{"hidden_size": 96, "num_attention_heads": 4, "positions": "rope", "rope_theta": 10000.0, "rope_fraction": 1.0, "attn_scale": 0.177, "bias": "qkv", "learning_rate": 0.00861, "lr_mult_o": 1.05, "warmup_steps": 200, "final_lr_fraction": 0.0, "batch_tokens": 16384, "doc_mask": true, "train_tokens": 127600000}
Each number is 500 + 40 x the weight over its row's rms, rounded and kept within 0 to 999. Layers, rows and columns count from 0. Numbers have three digits each. The size before them is the row's rms in percent of the matrix's.

# layer 3 MLP down, 96x384, rms 0.09, rows 0-95, columns 96-191
125:521514468552458484523520416549580478508452504514445476499585486582430488556494525577476501494459522486502512535541488486480459466535572450469440505468502540465490450491546455523438459488484466540529475554506530519563486550483471473496480586586481448527474453521452525472505546509455516475
098:450486538442457516459536545524460482566501521487449483516431434560491451437513568485517472477489472595493528536510487550538478553473485550504424478539498530459512438517469436558505517519517451524493466474499537497516423444503471472473531483418458451477599457540486552535505453569555502530
101:487515552564579541443543481447477479485492541485460489509543492548454500550478512537490496501537477530534473463446506566483502535586470438451495543456559483582489544527542484531495474459504436559470487456458584471466426500494469471478396457514540559532449527500500512548536592514471505443
094:523576512499542470470514495515563523495523536482475466569549480503495495451490460511488522468464504516458520462458471447561482554545396530502498529439502538516485406503505500525579502496512484538540425502545491482492404528457457473456430534453493468496533502502504600545493483418535535492
111:483469478462479530471471547563486512524511520516499561525477478455498512509526496502451522480525455486462437509581509499448447600469484463524461461483611419498575482522486483463446549516542563406499496484513400446539556506535544541477463467454541499487535555537509467545495460432468478449
098:453429500497501529497524531526530455478501553462512556439531531557520495487457550463424529592495502446478514530561489508503459516528528495452504582512454534465471498509475569584491486427486548468405574501449507449486505486574437537547523476523491478496495482475488534519491499474487473539
099:503468526499465541443487496563533443521506446517505469494470531546547484479464509443473424479509525494547588543526472539540485507501482543577479464532497454412532529541469518463466508497535543460488453430528551498513547475520537539447502468533455484500594410516520536560538538511491478553
098:513479504509546564498453550514482524549513481532466478540527420532475480489478481543488548492399493529487450474448477503505483439515489532478453467540554510500481534470495446397490493498551526513513580461455564421518472483504508493430456528455516519491507536561522593460522443560552546457
102:583534538538479524486501503491555579443531502500457419490486447435527588501462510469583473524537496508451433512447505459551578549516476451441576510413498516505523532531449544504535506454527489529455480523496443509464482529446524586488507522570509501526529539458523488536597427577552460510
104:559598483578466537489523549398539505502458428491503509517523479532494571526477507580478506485588423479518448486465444423472592476494476490555568500474548532517565539482519503520512490531537482442575475565557507480472513435440548508495479446541502508464591531498518538509514516499469488471
099:437490555425465509462473507546452468501550551463487527537458481517519546492504437574519529534466523477552462580496546518531466488550518541527487520547484478524414526482548497484488481481497491474490465548483449521510472543496525489407475512527541502533536458561546548529543470445515518478
100:474471500488484513513564513522489541458499475485498469525563558516530545529500461532489455451451549475575414503481518579513587470513526485457497464432501602533447483494457448503491428509463586499446569512429587400518524500486531545535466523537504461545515526568464523536481485481565507437
098:516529493512538468459540347494569525503480587495448506532600510488486453492438524556492504442511507553465486478489446591506443415518539470470482432489515520543524565520515452525474485457509551554543546506506541573507488533574488522437503507559491495510523510558493522462526499509454501533
118:482450471506530493437466508489458469558498516524587472507530598430533490473514567446541458508505529451558435565479543402522529500483482522468500580502493445513446502473510486514529581587580476581545507524543498502450485527478502515490560468505560503567546513524471514508517448494504462483
097:516463403473487547535623580516484519405544542424432510511572482490526476487480549530490512542452563523528525540487525457475473426511449523522494484454482531453467517544542509459543504471479499508461543519572539538475464541563476471547477489487520537522521483472445395453457476508500470469
094:507489489497509534479513426573480562485530523520497509563507493446531478551500535483583513493472519543467463540472432478412599511354540482491582409512529448543500495464430412535457463476520558515500528452489471584490512529425555545493509578469505471435510521551530511531514591526538452467
092:538575410498477447562562520507552497540421544493533520417471544435504552415492510538511504483549494501483496541548526573463608510514492446525522490563520438455512450519499576499541493487541456459550517517453497516511438396500510450458583548519519506452516503543434479473450524458499481466
095:505501579509523532575510577466588449471423486498520543459517531479567492486486533470494500491476487491467531467520478501487467492490462566494478529471426517454475487515460425488502497464480552498535452570514523437495511470505513504512516519507515580469475514468461523480465498408538538526
099:577539452527534507534496475503495442482524531522524454519516424542492529493568511513491530502552459455489508551547486468516503511501512502516530484502481425554477516506530508518539493474470451423475567465506514470485470535492503524437519467494455553507469521500526440554546426457535591558
104:457535511507461456594555499502568446516435480488450443421459536476470544480525448506461495478552456443492554476476494563637463505445494485516453544514532490503451519453493442529488499495562506419560519496475487535490506552543482454488460511544535466527517473510490516511520564495494606473
089:490503492457562424512517496516459498584491500471609524487471522531536488519551456594469492433420498488482483527525475490576510518511516526429478510538481472498493550566437509515485500440473493478468397538473530473449503516451471456486443475464499527462458551485509445414534527542565595543
096:469504473534562575594497461535482523430509486525447498523493499483511519464522611526496480525523462516496551480458490422516513533606475467488478471504493477526539471446483445532502506488503509531426537480511459524537475433466532512509441508539503519502513431539486450452457439425475505526
103:458458513542438490496432467531471469507468519510473535445484547446484457426431556510508484563534527507418469491444497518491511456501519499507470444412510493583566549567543499503469474491500512536501473489466451510453450571522491496500567451495454494459504516541441522405505463518561507530
100:474479524556516514511429520475469579431466497503495437478516534450549485492491500501587494415480489443475465516528493528544575484467535536498540416493493401538568523489501515548537418516482499422452572505549493449532469502585453480553543507450558456517542530501501516543617542428493565486
096:524558489485482508436510519493532520570497455528495563504490503519523540521511524494455480527489500525563473515539468530451535413520470537489459490518417468512483513498463433500490564472493456461501505487530450489588499588506519582492450477527557512450488520467428469462450471491509462541
093:416496496456541515437498518446421508387570577497424440455517544461460484491452506500492450508542496533530493503526471554523430538581422549511509589511491480522449494551504505421506535566558466483452543470497463500500562475505573502527454494497547494504526508496493483507495537473503526526
124:554520559505484551422503477495556569492546446546531446463482561476503448520492447571555509556475550488500495493507584495511449485535552468494477552530505490536505492528471539519481550488512450484470532486517509468568495514503481463536493582542519448442541527423517543433514489511458502485
098:477615478509509497485514483452515490467524496500510477499562540564478557477444475460564484468480532552501549517540491522522461556526457527512515534495486542510480435446466508500561507512454507494501507533470536524507501431517455518534480446514464440519459422529495435436494539488476494481
099:531595533430477517529474518517491513462499540495404507436451525602507492533506499555484476470506481396453555501498457569542436513492496561538476496492555526483521521488552437512555533471510458503552548500548384428480486443476452444506536448491502510485549480429556425460524439502484448509
096:546529540523451461489478445449530490551575494491470524464436504506544494492421449483544458524488455533459495460473576553525489492509509566551490535517460476493516496575510564455507558448417548483499460494489463492555503511487517527511515525552533451479474481496513523459545517403495449536
097:495540512436468437489479387496534543552528490447485479477587512477444520485530548451481528505528521500487527522576562513448444491506517387521533449442454474491525508537499466497505502519449421531526491424528461501460517530582417462532530493527504515471452540556495454506500562469567559510
107:502532527481447535556540487489577561474525445478501527521510507497550522509520472491516548556541453502509456500535464560443483561481456555490483504558526445532575471460545516445496537494444480418565472441482521462482530497536551480487468513573525561552477551453457506502507492447529493490
101:452541507477541559505465496478457563529521483522502487455457525511598501436544514488510535446499508559510434591529498509471456496529454478549490454485503420524481538556497504448551494515479528483464490482525504467459505535502484536424528464511518521481525519505493418478534441453552485542
099:509483519490502528534521525507506470476576462570511499537449505453505527494431505554506566473481485521458563494473467560468532509458523493534479503528458514579466468463537514524524502522533510552508495440563485449446519446453510490452468480469457520503511372548547529457435458527539492482
101:540472517521496488491524470490530553504474551448452477408572546509450439409513473524567433512468553416535550511526471489490508514536556505493473520550489451534540522530516503520511571503445539470457455536516558479476585483542385504425539530519449496609488527475460495511449506467519492459
097:459534573533471480527523568566510534512471428413522439458603514494489445435495541531580478515503479509516500508486526530482502494519549448410540527550546543415479556519503528484481585531494434481469525447541503467510498402531454498516529537475538482516449512449459571523533562459532509532
095:558421514435521540523506528460512421562524437529467467469435482498522397497489494434489385529569528444517514495500564574543492510408538425462486521531516526505462458454494533519474541524496475492519458507546457448499459489511527487491540453478545493571543533524498561523514484518550424480
100:500505528430446507432490502513483474464485545448429474531461462508551485466498503536553489550467540530467491531540485533450445400524556469498501542513500496565524468564516524522453439449538498526546485531433488470515501469533540559544479463499497474531485578489480522537458546500590557478
103:438466431512488434519501508532553419548498614520428505520503552506490521546450449532552468487493491487557523538506596521500455552527556526438439523481533495449517469536534468458455487442492542529499496562480531535528517462519467502500440502433555445499475534520582498525568546472565494486
131:518504434459497546436517517510475522494476520498526553453517542532494530410559545502437529506476479513453556499501504524487471446553466509521477511454552446471535567503493478479507522528519512457445564509524531543456541499488525492442477547483537438529484558539491512518514436457416468550
100:463453533496466467560512517560537491518528398457475452522455498446528465501512480441527439509489473534505584431464443470554481574535556487493528424567485478567538522457465501535460519475463476425556456505464548530496472457479501499474478543531507529502495536477562462518430507491565454470
106:571427506579468541546477444477446546458518494483469530514510424461461432549483489519505555548417446505518474466537538430522527573530543544505477541521470520524451501520490539395537582519460463481479495540496489472485520538492508523517457458440474459486518496437481452425475491543508517531
093:469488467522523452444523515543511516585489529446496434536503468495510540483521545530518528567503482524512514466528545525461427446516510531477498476431485495527566465562565438439552569517513434507500527472422524505489470514535557479497476504508539529492554414468430525487475527513450530545
099:532422478575513470491460470484461535481498455500570497501540459483526488472459500474458473526576506508451453512500487518486457509553557509477443493495457483502488548472548596536414418529458490577551429516456454521546536485561447473465487475486505485498517468514430464524502531525443519499
100:560483538485513528482517547516465487466498542526496501433499446468419550558503572541503548451570512556453528559540459571496536531409433565475527440534517482519437542509491504418500475486570484518512524503525418463533477536479474406544503491499570518514492534569405542491496564538511528550
103:490476500501552520459451476520500496459444519470447530559480529500562620485515502474481509515528539481585490447531508482460455516513449505594522508492499523430485480434447527473481503453497498522468487572532546477541572504534423499529505558451492512497490457486549489513517480525495525506
094:501523469515477524544523503445521471529490482518490472536475505578466463480497546528513476530476467491439549429469468508496493479530477540492468524455552501524496557444470547501549480573508490525529521425598522436552500447522531507470494468501437495424515436543484438496442544538489452540
099:490485464557457523575494473483538449511502554509484568501542511512524485536544538517499547470474525495555534542528549543512439507412487445550542570513468489492460414443476503485453478477414560463503478494509475538484561505456520516426540547492596467459525558495550540442448427525497549454
094:409478521456540547496585478505503494564531508438495524516499517541488513425477477491499490521491490492470507508513441556523513479550513518438483549441507473408476531456449444404572446529458504433492527509447643577536453500489497464459531533490479479487516511480475499565483465493556548451
104:575542538407556470505418467466567484530540492536483516485482467514590544526473444425528512507454480436465470490554489443494534490579458452470468491531438459459578575515520592405474479570433518543543502534546450481461502528495507590476519523495491559422468472517488455463532505542561531567
098:458505569529480432526469485535514507515531505569453456409531451602534494485501525484539450473526505532498508495510512474543458508494550514493472447504516483545525533555564561528549492549473507524581600516515464542407451487606489559484535537423522511493499475523490509511471537470489532517
103:544565529520487479502470444490500505469552508518538420493544529480474525509427495535510505552513523465485397521567585529527453474524540516517514465481460542496508524579465463473472492439463590533554534500490561512423552447526481421563532455502515568540518489443487571450459491544500492472
100:460442490472479475477507525465501492541521521470573448496514503484552434557438451536446553551412468524532548473536498542532495505463535472496581437452493496500490503556491569504505540449477458513501503550517544561485565499453550561451467510573514559527503574509499475456486527547498539404
102:469462524451533546532505526518490492560533525556497478577533489438532440499525486531505539493456513530550547480503558505459493499515515459500471469473524577466556520534503455512476528468501455467530498580551441472524451515423444471516509493522507455459486448510537451447519501524496468534
096:545450480559421505495515472425536513537462472492482457458472541545481462558510478505565522522413519524523426485493458486511552527601545525472490515536451514500519573498476535517567472539444498509537552445528419453532548455565494510556524474507450505547516515574468429474446475511481500495
093:577509476534508497511472525448465482522543439407490474518510465532434500511514449453459506450474444543455535518509560517509551519542520466472444543548454504509482570582548504435445549449446556531520482522486578490466354526546517514490507535554549552491488393499533472537489549507499442468
096:575480495481518498467485554536476482571443543538424464475499497510455474514490503552445497500509525418472462442557494512494480488493476436540526567546512497586434425484509564539584534493509478434563469558515443483528547531516478464532436500487579507471541519549543467478524394511530497491
096:516498548450461473518500462527447550497496568485543544505483484476453456509499505636543505599489523523531416503515536557486483548521560526522491495459449533424472548474472466538538529495553523459413435472514524525478514480495574481555534513505493509549464496513508512543465469526568517535
096:502438566489404484489524515537523485477430474509572482428458486469558500555496432529501517549460515590515462500452498486454470455513483536491448495507511496514505434469516487563450546541439505486479529560524543490479581515450488467454526410515510499487457459545573544476514537560535481510
100:480472530503537452477530590438545502438500499568528520510547487485506470493454547529533455500464509513477455440575471512581510485497480445473479436544511532492525494551445463532513572471508527530485460491562512448573491546513436553446556532496457490534477482574393442475498412536531486521
096:469515532434469572508503559507503523516419487467486584474544453552513509517544474544499505556466448533565504530503574517534536524494572535473505469476446552557503515540448468598559537548543524561508511485501496479463551527459478563493459585468566503577517550444489547420486481574560411468
097:564508434513534545511465492515473529483413494517506472501492506518438479545510487436490534531479513523480515530553504503578502432502527508496415541559557468527498475477529495471510487447514474504440417508475487470542522463427554484497499464455482484489481565477558492467479522495471551551
096:561506474467507534535553487500398473555484489437453553460473530515504526529585450522475495563471413427451531474513520474501482478522521460480504525499494465505498506535467471457481514542526421478526479497446489497436534520473482540478536539495495527587519558588504502573495514486506468467
093:510538545521537488476481512483450588538477484583514508559495483541528525561450497500496473529474526491500480510529470494498415446587495478539507486490482512589449508514552526476561459493573515465468452539538438381486486511453513531520509470445516591581523454445494559501470502557456477461
104:543497473510469465473436551507553516449520510565578561533474422485482513533488521466523412460500499518460506464489543523550479521533488515579467483541552483512522528538510531529531575524490510477508480480478454528572557539479439499554560516576522458540556493491544511489528491517541449477
099:445567508535558476556492509544487423419507497558459541446532519526430477540575468506502545478425487441517524420521581527478567556542592543490521477521520477573455545521535489437543472538458457488510504518476534473448525479524451524487464496458483402504526454474504503449483529497455528427
100:480478508475501451498514514468469403455477501478489484477457477543527449532499483530485491561465427470525545540548542541484512514447541546450437429524547581548483440564516546491467480511558470483517542475483466522482461439543507519555570484473569484505447544486538547508485475524499497522
098:431493482457499524482506483573510569480518552509495556546508516574494523503554551488501455487545579523479503525491489504474475435446552511602471399469519539455558539583498474526485494543516489528497496455538514569431485512579492526467491464459612538484484548595549573513469502502553507540
095:483507522501462529433470546430494522455478511549533486446585532483497499543538551532517462508509543461521552522413479518475500508517551531495447585513490545515519569418511453466463515441473441449526480502519473456525466536472511516475476517501481520480514512455566518519550555507498428546
097:494518508529467448596500443475486447495428430514506494462422531474536538505409467529450554444534468509438470463461446463565452482508472482551450514404597544507459558477429521414455526549489444448437521491522434457501519452483373444469473509560421500539481539405456583441544493446563531492
102:506459485479548441522489491381568496481605445492521458574535443471442535408491476492489479602470393472523450516434515403478519542473536448580575462479454560457454539510468515438474492540513480492568568604531483494468420449504477427416472541484527475520552447499497531557479530518500446501
104:486554544509469437473529482520471451493547548479501487477504493431523508445464480476538408493507499467451494477454490453450468462541493577547474541495546483525448517501523490561476572474440524554533463479463495482454475576532499561594519505485493533464449456451545483507487515459521454515
094:547538411498433509526535429470494467521488435503448552542528521497461442577414496508550527582451531480520517525531490518509457503490469445459488481439501461466526518494572419496576487538489463506472470507497453500493500544423483505396488529542479420468454501523486472466510442417529516512
097:469544502505423512542452510514470502426458525460502547456497436435484505541389475541483497463489432477451441522550497459581445458536494575497530521521489481430459573511510499457490504579541477478503514501489520558523430553502491477508604553429488545448510505437491468484508457528487512572
100:464509533421386543525470509560494454540517489562479532502507478420488479500460482533544479479442521544592551529498534503558521494534467453471486484566509465420550530502550549476531532525465531468546444497532573494454498494487453468496478522521570486529526494465515585423476495531475457521
101:494447447488462588520541549454492543513544473600488554463466513524497540518480476527504470526506424474485445507566502423487492493483534454528543472557451504517517576532488441510513530540471543502532553496517572479534498462468509548480484498474484504512543467463490469492513483562454475591
101:475473466457552454448405494493521509499562478559441490529595536481494512498463491446445530474462501436425472549493529491456522452564453556495447562527446512555484588496465448516521517429527513429526472527451542467502452512512524545470462538469462501495435505494508521486505514440521505515
098:505490526535596497542467589534491465555475489440531519472507509516517490465515470459484478555538570503556484493541465485567541391483531475542482507511544536519516538496564490549583556508502504471516503454469503446524506636518584500481506529588560503486567549506499516513509505447464505508
102:527459464453517541470504468533513456428489412477516487487449534503501487511410495477513535539464439528449384442501514542497489484552474506518418509500488540502443474483463584526574466484453457540507470471452467516518463511459516462517516421458549505459483445533523490488529477524457516566
100:550472551532511524497529543437472480515525451480495468561539545567553440585580534455478517485524499597472519536479499519462542507518548511449520518492491502540536453506526505502532482469471437488493536508577483481468541518529506480508506478554445471516414501474517529531556475491552464583
110:455548519441487463455561447469581498561463535430535465446528558539466437509485631509448528580519444495534511512559575539462538503528523497480452471458478475461458496482524466438547463496460534472515478541510541535486448497482522463517493476541428524527485474494481567444465554515554524429
100:516461464538607495436458506471475512523513498470542393484476526535430487479491473504460481477542448453543499516417474512502560540551468428494597459439553553473519477493552493566485476458520529431483479413529460450492495455494540544525514429505475515516484569531395447536560467510542435538
104:562486446503426565521484471397467471439465509548538508561505533529493413508565514509507458596492478434517480520451536533546480515516524513471577496556479514494512478558548461544505509469408453519534476510471529569520536469523571442517536481450503487558493513478535484553523537478522471511
096:495485541526473505491464471493506458571514506434463524475491506448502452469512453541493473567488506485550468567497584489506505516468390524516557465505608464531554461491542506471530555541539528471523462529516472553498469426502538476489425467517467514437489504507473496541438561566472537515
096:532501501470559367554483486477535494527486590551451517525433499499499566478397473494444528491513481532485481504555534504512550513526518478516511486488520521444505444450427447503542547461451554501550517497492542450536548445501444523532489479507463575518409498525488400548486489542495460504
097:464511543490529487585490506451511555521493452433520498497515510461483480460481449473459505488479556521507510490565568458492407506527498522518482497528456590491482495518437589515617501468459589472465460470421545521491537488587501477526455498521445426522482460512530528487455546462471473501
095:469576534482510482516513472483515615496514459538480507479499429560444502397482420511499559497523424527517555498524520522514444535414485525574586483483493459532576497489497540499480525403427461460548537490472482502518480456575571469482528589445490527524538505540495496458430478487403492509
097:460565493495551515544457519496454460471473536439474497559542512512498446470457459516549405507441532482454524433509490503560563456594472528471496511509576490491483528509465553478515464427534414504508501547571564472484502486525503501528520500532518456497536568522445523463641529480507521525
100:450470536520509509483538501431462562519498447516539515454492436412540528485555527534467523445534512503468440538499509450532493435493546482515578509541511496486501544470468533549498505478556515468493466497489500469554535562506491504544464517569465477457401514528493482503484513471474508575
101:477513456534499477497442507521487500503542500490503523564534485422437447552499558474466479519514615527497488469594435501458530546467519507554480483578507501416462566537557509474478495510494492554466526553523505459506541556477499501550468522500526468429553459534547544457522480480562535452
100:559531510469529518502415548580494455537474541540521442461517473526523524472500503529468455506482463476466511546532511489525485505475486468513480503604523520578495601457465507540429438504513497492511499595547466487510577430506426496503579503548489558496572557489457521514484496544462517513
097:489452433500455515431535462444567461558450457469419508458453444509511523531457481499511499461564538491480490627503504511477476431503538474537558470495505513443532483529550472449556476478452487454475480464456490440429537451558462463509527552498423430507459516520471500461508455531484500544
101:559486534517429484471514458503461483524450504537550467534517524508517519495533466523470581539532491555536503444567401488479487484491471522469500509547507445554487436454548470428475460541517530470530473528546511465518458484464521428438514510501480504549524585498443475523462469524519426426
089:519482506510520511569460463485509490530451485468455473472481457459510465510508516542481577476455509575522483480521504463518531487540469458541554536608508508528531441403500450471492512477488446512405484615544530453505442509465496521480438487562527467508445467483493493535513531492471539436
097:501437485406488428509470519453514554506495414478555494503477446427478489467535498478504484468533574439507529417528518460480448541461524464577443482509482510513514473503545435553498488537473519510550446525470479500514537462505461515501431543470573482421514474475492531426470554484470576510
099:521546472464490522484489514583589512492533483472534547546512579527485537429505563459461416487512568528440511481407483447563550513519528561494512486515563552435426486446447520537447495483456489545535509509551553580464520481551535480462576448459515505517431505537525507504476528397525460485